{
  "n_layer": 10,
  "n_head": 10,
  "d_mlp": 1728,
  "norm_place": "out",
  "parallel_block": false,
  "init_std_o": 0.00386,
  "lr": 0.00121,
  "lr_mult_up": 0.941,
  "beta2": 0.95,
  "seq_len": 1024,
  "doc_mask": false
}
Each number is 128 + 24 x the weight over its row's rms, rounded and kept within 0 to 255. Layers, rows and columns count from 0. Numbers have three digits each. The size before them is the row's rms in percent of the matrix's.

# layer 6 attention output (transposed), 640x640, rms 0.0378, rows 357-383, columns 560-639
113:124112135165112142148131109127125147109130106137130115133117150104137155101127120196140099113140105130116141112126122095081095112151122123141119110161111111130135134116145102159131142115134129107153136112091118147094094123133119095099094139
114:140102119118169131105121103152094158142126097120075134145151155111160118108130050168120091114089128156158132152147111130116112134107132108125081138123117108063118121152166121133148133118138126112156102101069145128112122121145088141156176111
105:135122149166126169175183130104114118144150141112112105099183125137075143119092190091150142150106144103098078131177148106140127113135121116122135096118144107089095138132100107137149129125107092153155136152117142152122102144138129129091145165
104:120083124139121098135125093144104120116132147120128114110145158173146163128143123156091135158117140123130093157115113171127176127132128126127162161119171104083123100074129131139135122135111149126126126104145097084117145119152131120148129120
107:180124120112131100132172150120146100150129122137164086132169135128138128142080133127132112112132094128145144113148129125098122109125149125133146134119093108124149123121135151154127121132116097135082119106143152133130115085099100157140108061
112:153129156133129130110153120124121137118134154126118114107193091067122139112169106202147122103123124154103134085125137118172110155101125126099128079159117171117143166131141110126156130130126121106157130101151152162081134153100118160119131180
112:150070105171140157137141128133136139102120178135134122137158120124113143107087114099107131090165141139169143120172139150106161130105143111106172098103140138120122076141144135152143146153121123136165149123147115118120124149087083116133217118
111:136160122115109144113120123131120118077106120140162155160118144104138134149149124160097133122128146160104127146130134136150154097119125133143122160091096115105184117112150140132100099133112101133138121129130115158167081105082163125092154112
108:111147110122159156125108124103107116165105163141173120151081123174143112111150162123091164134131089122159146183136118156131162101108130140148142119159163109104138092109140088126126153123113144113128149113115143120151108120191139149115168120
098:129163145131155077104132112111103130171072129128142183110143108139110088121118114127097144142116104134105114116122102145147124097150092161134124154179174163130101180108112156139103115153161118128134146112182131129151114136127125141161139140
114:134136130105126140163151104130156148139130104113124205143128130175113149161110126098104097117118154166144124085124147122167141121106133141150085101140094136163124137149132149113135093121110141132079114105131144119114142135094153128147114145
101:163129143101112118130138142135160088147131136113152148133105085129088122126076162135137135127148125096108117108136115139119089139100103127167097089147129129129131134092129157136097120137084110151145142135140109113138139113128161115148126119
102:109175161156127093107105115156163120139185115100129125101135099137123152138118131110131190159131124163157118086096125119167136138163107121164123142120086126172081125113117125150090117126101152160111116163147098131116127147144155092143078147
111:133079150081135129145101109134152114130114122146130098152129121146130113136155166107132127149130111116108112102083169135099117126101135120139135133143192149120115121119132100106161093091109104153117114131133141121111156113086139111162146116
104:168130133137082095186144129163143133095107119119161084152098122099161131114142137161124136103113125088108128137177127141121174157090136133137144107135116140086118112069147142121107124158101113131146152122107169152107132138141113137163179175
114:173144155142124135098149127094104172130099150116133100127107139141097164133131093211102160107160113129123139111107122133142091099144124109147160095128134122126133131110113153163097139129151124123068125155110124149123147140123137140146139116
105:147169126152149152141132140098117133152132160131103124173139129142128145149116105150115140123117098160114144124131102145130138137106125154135144103130137143144118132185161110141121170136129095134165118103114130134143116117105140172129128117
107:086175117123168158124111107139104149169133132122102039115132149150113124106151102154092128118145106188133121079135106139140105078099149109096127119151141140103092138095111106105112126137147194152121071144176126107144121085148090138132095092
103:116115057150134114140123132144116119097160121116147197110163112133121114144098117121124125091166105144132140137150135151154132122106120151126165105129147126104137126044132137163106088111154118135135166142119110151116133091119129141146140128
106:094120161139095109151108119155177103161142089144139105185143138125157091113125142099142127156129134148079128110127096153111112172069150133125162132102132100080083096096104119109127087163133112142170169133143131112127111125104152126124163144
104:091156139153130121115125131130150140140138067119153085091116131076141092135099132144135123114110134132088124146150114120133090127153130155135112109090118143146133145126146179125115139109144153112168099133124146157110149123124114154118119126
100:134128167138168139118127161134121134140077100137109162122120091130158118136109114109115136153143108124130112096108103150129167141128111146115114133133086156144167118107119125156113147151131124124125099122155126164149126116158143149125095148
108:118169158098125097119135186100109153133144126131114104142192148140114144166154137129142150119129141095143135146106151125135133146089129115127136143129127146121139128138118128084127159103129132125137128133149151134138149144116147099116088084
101:156146106075113133095120109121086125126092133135123116129172166106090128101038150126131120149110110124107134141135102114140110150158087151153101121128140158131130161141153125116138080110171151154145159145137139156134111072141150160123131106
109:087139155130149092157091141091085110142152133149118125113077099154170155110092112183094119093135122121097170153147165129145137115129137107132116133149132129147170158140153150140123155112138115152105118135144150141136097103139126158143131104
105:157108081103126173119191122132175144109141179115144114099097134142143136136158122064128135161135145131157100141082184131114126146126134129135106118087153120142109108137141123104128148090128170142118122106121121104130154161100101170162133132
108:123091138126145114194126122139168149120109150124125140143181121083084104138143127089096115072140126104150143103163120144122140125130127102132138147128156088118147108051154085101164105138119087135143115140135114140157099135129114128116151135
# layer 6 attention value, 640x640, rms 0.0379, rows 358-383, columns 560-639
108:077135109140096107130150122145160146154106129107169116137117112146101119139130147154143127106137140186111126150086134125182123142130141129136126149141137127127141132130099134115132144146132062129127153140108128106144130122115112111103111154
103:104123102087128105160152111126147103142154132147157128090098111127129108170125121084122141156103126147113120051146125140150102098154162121127110124109142134164152117110139065123069144102115130121133142092118118138113125181119120165139162141
104:172090102115135116136151106098146119124106129090173128113186138159151154120116094101098108105148109147137120146125087105147123153155117103116144098104117088117132180135108141113129120140108127149140105153099143180165155123116154158128099132
105:138130132146163153117072079127121143117125120153076141142103164130142139135141109113146126155111148142147119122099113135138192108172069131167132098118134152115108129181168157094156145112130168157181096102134086150126143127105112127139165143
109:157129093156134124156137160156139130123122156127110126153097151154096088082142150162144125078114113127099148115146147113125131126124125118163153174088194109104154168119108136115134146109093123135072159137086154112097126107120173117079173133
109:100115127119113114120122091139129129151122124129144132095131100112107122153147125148124134121096133147131160122102142108195139160113111146144149138136086113128135140145119121115110108127128167110134062128134123120117161185124157110149108118
106:147141128137131130106102145134104125140082114113135117123156091138128124135125106134103144145117110069143090129172154116126113108128142123115173099159133122119132139139131113132110135157121144107149162111147157170115148166170087111114126130
108:072142118124124100146143127153123133111107123134187112126135111113099143129129107166155119165128132137112103114133149129162102124160141160125126109116155127121153140158124111123124136134119088135147114122137132155142154111144153101113113185
099:139115129101136164131113121117149105099140123151103131135058123121101170194111154109136129068156155129152118135123128153133175141149132137093086108105150106119151079118118122142143129128100147121117078142115126116102132138158146160089093108
109:104101136161136111120082105122117142079116111121142124151119104105138128119126141138115150130109094173139138146111111117111143141128070117112136164174158135103171146092155142117100141147096112137138151152137149143135116148113137106116137124
099:118091131110179124130140122152153098120144130151122130088081155125134119148144130115101115189121157120123150121125123112109121121157058124126111131127080172086155126145174098143132153135172162086119108115133065159172130125135120112134125175
097:130112135158094146134142117072107101155157122124183114134145112131095145115119145147168117120109100101126170130107100106115147148093116118097170164137136035105159175084135116127161151133058161097135109122143150115128160136137134105082123133
103:115141089076143116134157131118109168107117138094170138152115153125137090115129094152148108147139159150092174124148128119126123064134113135134147151115168108138104127119134119135119157124135104114166142124127111157159140093155124125083126140
102:114115120157162122097156153120130104124154133112075135134115154119105152160136097123175117126126123125123147087097153133117139100150079145121136119142112179108137110157131123145163120123155155133151130156152079090163102126130118134111113142
110:155160123172130159154117171118145128131180118140174142099153110169118119108156137115147106088155115141169124126138111120120126155114147131101137188146142092132125135148101117133145103114116138160151139130124153117130105129156135133152150131
100:150135107114114125102141141141141141141181132098122112111170083114135138140135126143120161101125106102123129128132155132116110155154166135088109176141089131068139070104101101150135134081111124071147123107111118159150109166164136091169134139
109:113150148116129139121147133100129126111120148122123120146168146105103200139126148157147096114158137120134113163124121121130162148158124115128148131078165113124140153130119157115115124159147068136128182133104153131169141167114140104100138131
103:091085124116096131097125108110135162092144129126101105099134137164136202115130121122128145113097125121125100147114129143129138109172127091129144068137162162146156144110120132086132114128127140113126067118131163121067112109125133157120120104
106:131138142111212100106089137136141161133102151176106122106098112150119146114118137090133138105170128105165107126172128149155098107136143112119132108142142181105128088129147110119145139106150144103130135131088116144124148074091134113073137144
106:177153149171152169107124143121145105123138121102107128127073111157136181133142111118123138128132125134142108105136147110128087141143099149136127126185149160150130095133119116148110083113098108133113134125141115133100128112136117114191105106
097:142095104135097133152133116153131091076208144124157121090103113109116130112140153118127128099108131092112142094117134123146085176110134132135127117083100122096104152108131132117116126123098147114085159152149132140116114095117111105107091119
103:114112107126117129125121123120095156152103142110099116114111138131144123122115120144136107126103085140125143124162107098097155152134140140166096098166095158073115121143145115135136147127095146127101103145129086127168178167150130141161162145
100:158204144137130113121092124121141104097158104160105087147130128165126102146112105113125138082134149158161111079088133122141098090115156148094134146171093124105153151147106088151093141134152129078135111132150111114081128136155105125106152141
106:113168120173140124145128138156158140089137107145108125163146101082096153139130137130123135107106142168157123141098109144137131136139146132130152157118167186130102162121136146111099114133137094131136135096160119149107112184125080133108145105
103:075118130086111116155129146143128185124119111108139125123142134138125170158115146138136134169114142115110148155125119105154142129148118137113140162171125115126131111124132119141133110121099093154134104123167143122125113139161118123116109140
105:076084083174113117101127094120113120104097138137082155146153126136144139141135129127158130159114114121137100120122140109137132107082131137106116121135098130106131119156143129146109134100121155138154131131114094133118126116130136114127091150
# layer 6 attention query, 640x640, rms 0.048, rows 384-397, columns 560-639
155:117122141127109113121128172121134117147127123112072112094106112138110137122131127153096143146097142158145141117146106147094162087127156153143115126111121149108147167120124100136106155132114154139136135136099126171095130117145128099148097100
147:116129161108099119121122164176139133157166127166092136109107106111127116165123127125085101136128120111099157116167116151100148095146110101141104146121125127130162142146125124189127117142204121076132131096128146169088096119137112075169097116
147:165139123097091130169119121161118101123108110099118143098131115124118106119138125139131165147102120176154147144136142120120107142114137131120148080153110138168157146107127130075115106134078149130161096133113163134100104187130160125121134106
127:079107146143120117117128130091128123168156133142154145110162108135092156119091142144135109118112074120137161090143131139121171074079143182135120151117182143096130149114135104158174163087108130143135185112102086131108149075121121142135111097
084:153156115099131116139105156136139114130113134078117134121105165146135113142133107105086148133124176096131120163103105142130106180159142078145111132102109150183170151182117136115102098130172127083136115140159156129122103100116128107121122135
074:141133164089127193151140172114142107093134116119117137096092133169107109121160096125160086150084126139086142148128120112116118164124088132140095093161123166140181117124141100144156114146157091098116158143144124144168116085140107115135127148
080:104155147148116156168108115181135099129135091099158157092156108125097130135117149149070131136127125092127161112098146120125155112137128129151186143110116128149134106121127145155113109121138154120169111098119129129119122174107151168139138147
083:130141107165094147092095087142132106143158088119102154122149111104119124117111140130096155150111083096160117139137130167146161113149138172105145159061112077126120168154144116100092127124126139131177076132127169131138131089120149124123123127
077:145150175137112157173122118113121104173166127126127119134105156129122148142114132135138096178087128130100089136102094098119121144104121085154124166135135123155103099150162145155154121128166097129152167138150157131107141110134126196145119128
086:150083081130134167104131115173147104115110117130120185135149110132136110157159116169101140104139143075170164144111132144130126134133161182131153120123093107130148110128142124130081134091096185103143074149140131113164100133107158101086127149
078:125178157108141116196126116124154131136143166132129050109089123161140136101150125130116122114165085151089129138120114110144138142147087097116125099165147126121154156137122086158157096196124097112137160117133097181140117149126090113140150136
084:113117119097166089161168088131125080158123115113126137115144116147149149148091119136162095124132090153148109083131149138156133111151116084099104157058128098092129121104144156122123097139105088173156108147135154159109114131126127132126144108
087:137148164163119085148092107135129127101144151113128107118098131123106164107092137137152119170121093156098123112150120127133158118123103119139067107165131112129104147126138157130128106136120101180121147149124140150127146168136113182127110132
085:145100108090178142127166138154109119140148084128125173143186120138120129163096120135114155125097169108189143136076143130127107084137148109117135176086149113127121121118154144114105152086123155136152090117142124095127121137117143093150131152
# layer 6 attention key, 640x640, rms 0.0328, rows 384-397, columns 560-639
040:122068145149129100131133111099138137144120140126146133130165100122140119144172121132125152166082108166129113099131157157145136155144107129112146154125083121129146120154127159164137148121169149091094117112183127135069134135147135109178155113
053:137142145100114108142142113195094086136107146107132082094146104096114123165110113145152126092119169120121118097132122146139116137087124091121137135157134111125130108111118118095177141100115149122089067140142126117119108147096093115128187162
051:112154106140147122130135143116184129112140123141136171129101148124159134122123138152184127150109091118135143119142121113132121097137091151111133144137157120123121142120123112117094097106152112087125125097148198096088133089091117140119091135
071:112158109134130087132164125147094095123105163139144123122150124113110145138097157104183156143121141130106077116118148105152112101119127114129139094135126129121127156155122155091133160101126130120135108162061106103098140154139080115121153151
066:166107144099132176150123108147121129179161118152122092165133129126119118106148113139099120138131122121144146165114106141117093146119140122160142110098108105133137149133145106152115124117114096117103129131146117168119114139108168130142109100
072:168139116073102152161051111144120107133134122129110143114125114147140151170120119164064120128150145109147138093104135112121090124166159091132147108116138087150086141133147110169139134132138102123162134108165119169133086128137133106100109115
071:165155125098162134120141111100117131119103109164154149116141118167102139171177183165166136125141168103171124131139119154133107135097093100134125133142119103144154135140137124122121114069124067121134150162127082100135124113152090067116162144
069:164177118145173142135147164161151093127126140129122148180148128103094146132140152104159107155141208166117107103120117121134127131109071101140123146101141136133155123135139117144138145102135147101144110157141127140142105141131132107127118151
064:141089107111164099102157131065104109098122145147114138163151114100068122099091111113080111116143111166089098127143122132156117088155138121153131137135094092152151173125154151105129137129119157112121158145138074120142149148148148168116120107
077:153136132145099144115153136154138121091079127148127123136131106121091136120163145146171121157158172156198131158120112162135150109117091101150098103089126120113173115140109150141096112092113131143143129177195124092126106115129118121117165150
078:084106106111058153130052122184158117168160095130137092140143120137150095115127083134079172160090126102107127134080139136130102138176153169131151129161097106106142135154129091141145145131126130143121111057089190135123124123141125122145128118
070:152128120129135149099111173092157111125145125126114156152178127101093131136111145091111094125136135122131118114130109097116135119146160159146135160137135127162099129087146117107125158098123124120133128121154087113144136165129136120115133114
076:114149134120155131082104156094108142158172102158117140114134166136126122144117111126090112138124132119092148109088126120131109114154150145166152123157112144152100154132151086133163168113136115156128129084085106130102115123150139130169161136
080:155077108138161096129179110107146149074116151106098139142138108079113125120098159138151115098130080158145124139156133080095161148147171126113120122127142125121088125128139159089092109116117164151125151125156131120130175143118127125133109126